Each number is 128 + 24 x the weight over its row's rms, rounded and kept within 0 to 255. Layers, rows and columns count from 0. The size above them is the row's rms in percent of the matrix's.

# layer 3 attention key, 448x448, rms 0.136, rows 43-63, columns 64-127
size [107 109 102 107 106 110 107 109 106 108 107 108 110 108 107 103 111 109 106 104 100]
[[140 166 153 112 118 147 128 130 120 109 119 145 151  98 126 139 105 135 144 127 174 116 128 129 137 132 120 102 139 129 150  98 102 138 117 154 130  94 123 158 129  94 143 119 114 182 138 170  86 144 138 124 148 129 112 110 144 114 135 141 116 119 117 145]
 [111 145 123 134 131 100  81 155 149 129 150 148 108 130 171 151 132 128 127 149  99 154 140 118 141 139 103 130 147 165 130 102 141 103 134 110 142 121 142 126 113 130 175 126 127 163 135  82 126 113 105 119 152 162 122 164 151 132 122 123 140  95 150 163]
 [141 162 131 137 115 135 124  91 132 150 115 120 148 136 145 106 117 134 144 138  91 132 156  93 121 125 151  71 178 115 138 131 112 106 147  99 119 115 142  97 159 137 123  84 125 126 128  98 106 134 129  82 153 116 149 159 109 131 157 110 129 100 149 101]
 [138 145 107 107  94 126 127 112  96 115 131 124 133 145 125 111 137 146 143 110 140 149 171 105 116 147 150 129 135 113 135 184  91 135 138 138 146 108 111 155 107 122 118 147 157 122 157 147 150 111  66 172 145 132 113 114 125 136 145 119 129 124  83 125]
 [136 117 144 125 107 169 115 112 147  97 113 125 157 147 140 141  89 116 135 133 171 173 161  80 175 118 139  86  93 155  89 121 128 174 133 126 120  85 115 133 119 140 122 101 101 106 111 138  86 158 161 156 129 147 114  95 114 127 105 148  85 134 149 138]
 [130 123 157 134 148 155 138 131 144 118 116 110 124 145 102 136 108 147 119 158 126 144 148 154 120 106 129 125  80 125  97 145 157 146 119 137 120 118  84 147 133 149  87 130 111 135 143 164 118  88 168 162  91 145 128 114  98 129 141 143 132 134  84 114]
 [148 147 137 117 129 133 126 155  76 100 169 110 139 128 139 117 105  89  80 166 148 153 145  76 111 123 118 109 157 161 137 134 162  75 106 148  89 129 137 137 137 127 148 143 170  93 144 121 109 128 115 103 114 120 120 133 156 139 122 139 134 148 152 208]
 [110 133 124 165 135  91 111  93 139 107 114  59 136 161  99 151 148 119 165 137  86 109 127 152 136 201 135 119 147 147 124 150 104 122 138 140 116 131 141 148 108 139  98 119 158  76 116 141 142 130 159 117 122 117 130 142 126 113 131  95 135 161 119 126]
 [138 109 137 160 118 129  94 140 128 129  74  82  53  92 120 137 106 129 108 133 172 157 154 144 156 102 128 153 133 170 110  82 143  92 142 115 106  93 117  89 124 137 123 116 120 164 133 162 146 151 161 114 110 112 104  83 135 172 136 137 132 142 120 124]
 [104 133 130 143 141 153 135 148 148 144 151 141 129  94 109  79 127 159 118 169 121 123 150 143 139 110 132 124 142 186 133  86 102 130  98 122 158 136 182 116  93  94 142 113 117 111 112 131  92 133 130 159 111 162 143 122 161 121  91 136 115 161 132 145]
 [128 147 134 102 128  94 173 165 126 147 141 118  79 117 110 106 114 128 142  82 119 111 107 139 118 134 129 111 117  60 123  94 127 107 168 187 148 120  95 101 136 174 173  95 122 152 125 150 144 157  98 121 139  91  98  92 123  94  86 146  94  68 121 141]
 [128 103 118 113 175 148 144  83 139 110 112 126 138 101 156 117 168 131  90 119  84  94 128  93 105 133 137 106 127 127 131 118 101 158 115 136 183 135 152 150 174 149 151  63 106 122 139 105 142 135 169 172  91 160  95 124 126 125 139 105 130 144 127 152]
 [107 152 112 119 121 143 101 109 100 126 108 161 110 110 117 147 117 129 139 122 125 152  97 151 134 169 114 135 109 153 177 109 109 131 145 133 140 135 150 129 148 113 106 182 187 106  94 159 128 174  90 108 125 145 129 174 105 159 143 116 156 130 154 135]
 [114 106 126 103 111 148 125 152 131 103 138 145 110 144 123 109 144  99 129 132 140 150 164 101 148 114 143 134 131 126 137 116 135 151 135  98 172 142 109 121 126 161 130 121 182 118 165 147 133 120 135  92 157 149 175  94 135 153  93 139 167 120 137  83]
 [163 128 128 122 149 105  96  92 141 116 129 131  93 123 109 146 142  93 120  82 156 140 149 123 119 125 138  58  94 135  87 140 147 139 152 136 153 139  99 144  88  99 124 124 119 122 183 130 160 132 134 119 118 154 120  97 161 127 110  79 125  76 137 136]
 [142 162 151 116 106 108 112 141 114 127 104 123 175  70 121 134 151 108 164 142 120 103 110 150 161  99  85 143 105 172 141 145 130 172 107 108 162 115 162 134 139 115  99 129  96 154 111 115 134 119 168 142 153 169 132 132 151 133 134  82 116 120 179 107]
 [135 185 118 154 134 110 117 142 123 145 149 147 132 178 108 113 119 167 149 123 108 127 112  98 125 126 139  97 128 101 125 147  90 132 141 139 139 123 125 116 140 144 123 111 137  93 145 132 130 110 127 137 131 108 119 121 144 117 178 147 116 109 104  97]
 [131 155 138 131 140 143 104 145 127  93 131 150 137 142 152 116  94 158 124 151 120  83 112 127 143 130 131  96 102 131 148 159 130 149 127  93  98  98 160 124  81 108 104 119 159 144 107 118 122 126 156 114 104 100 113 137 116  81 137 107  83 111  88  58]
 [125 136 120 123 124  98 144 151 108 165 132 149  99 137 135 148 154 112 103  97 148 121 132 151 152 102 147  77 121  92 107 130 106 138  52 133 141 145 108 143 102 121 120 113 144 150 153  98  97 161 122 134 175 112 157 101 132 143 143  91 153  91 102 133]
 [132 101 154 121 112 104 111 103 132 180  93 166 122 114 117 112  90 121  97 176 186 131 139 150 131 176 153  81 125 159 138  94 124 159 120 133 150 133 127  95 121 121 143 150 105 155 106 133 136  98 139 126 136 146 139 132 130 134 112 123 137 144 146  67]
 [139 127 126 123 118 113 129 127 169 162  89 130 148 115 128 142 113 146 136 135 105 137 127  94 111 123 145 101  90 112 104 150 144 140 164 151 159 100 139 128 153 136 137 117 143  94 116 145 131 141  85 173 192  88 115 101 109 148 143 117 149 151 125 130]]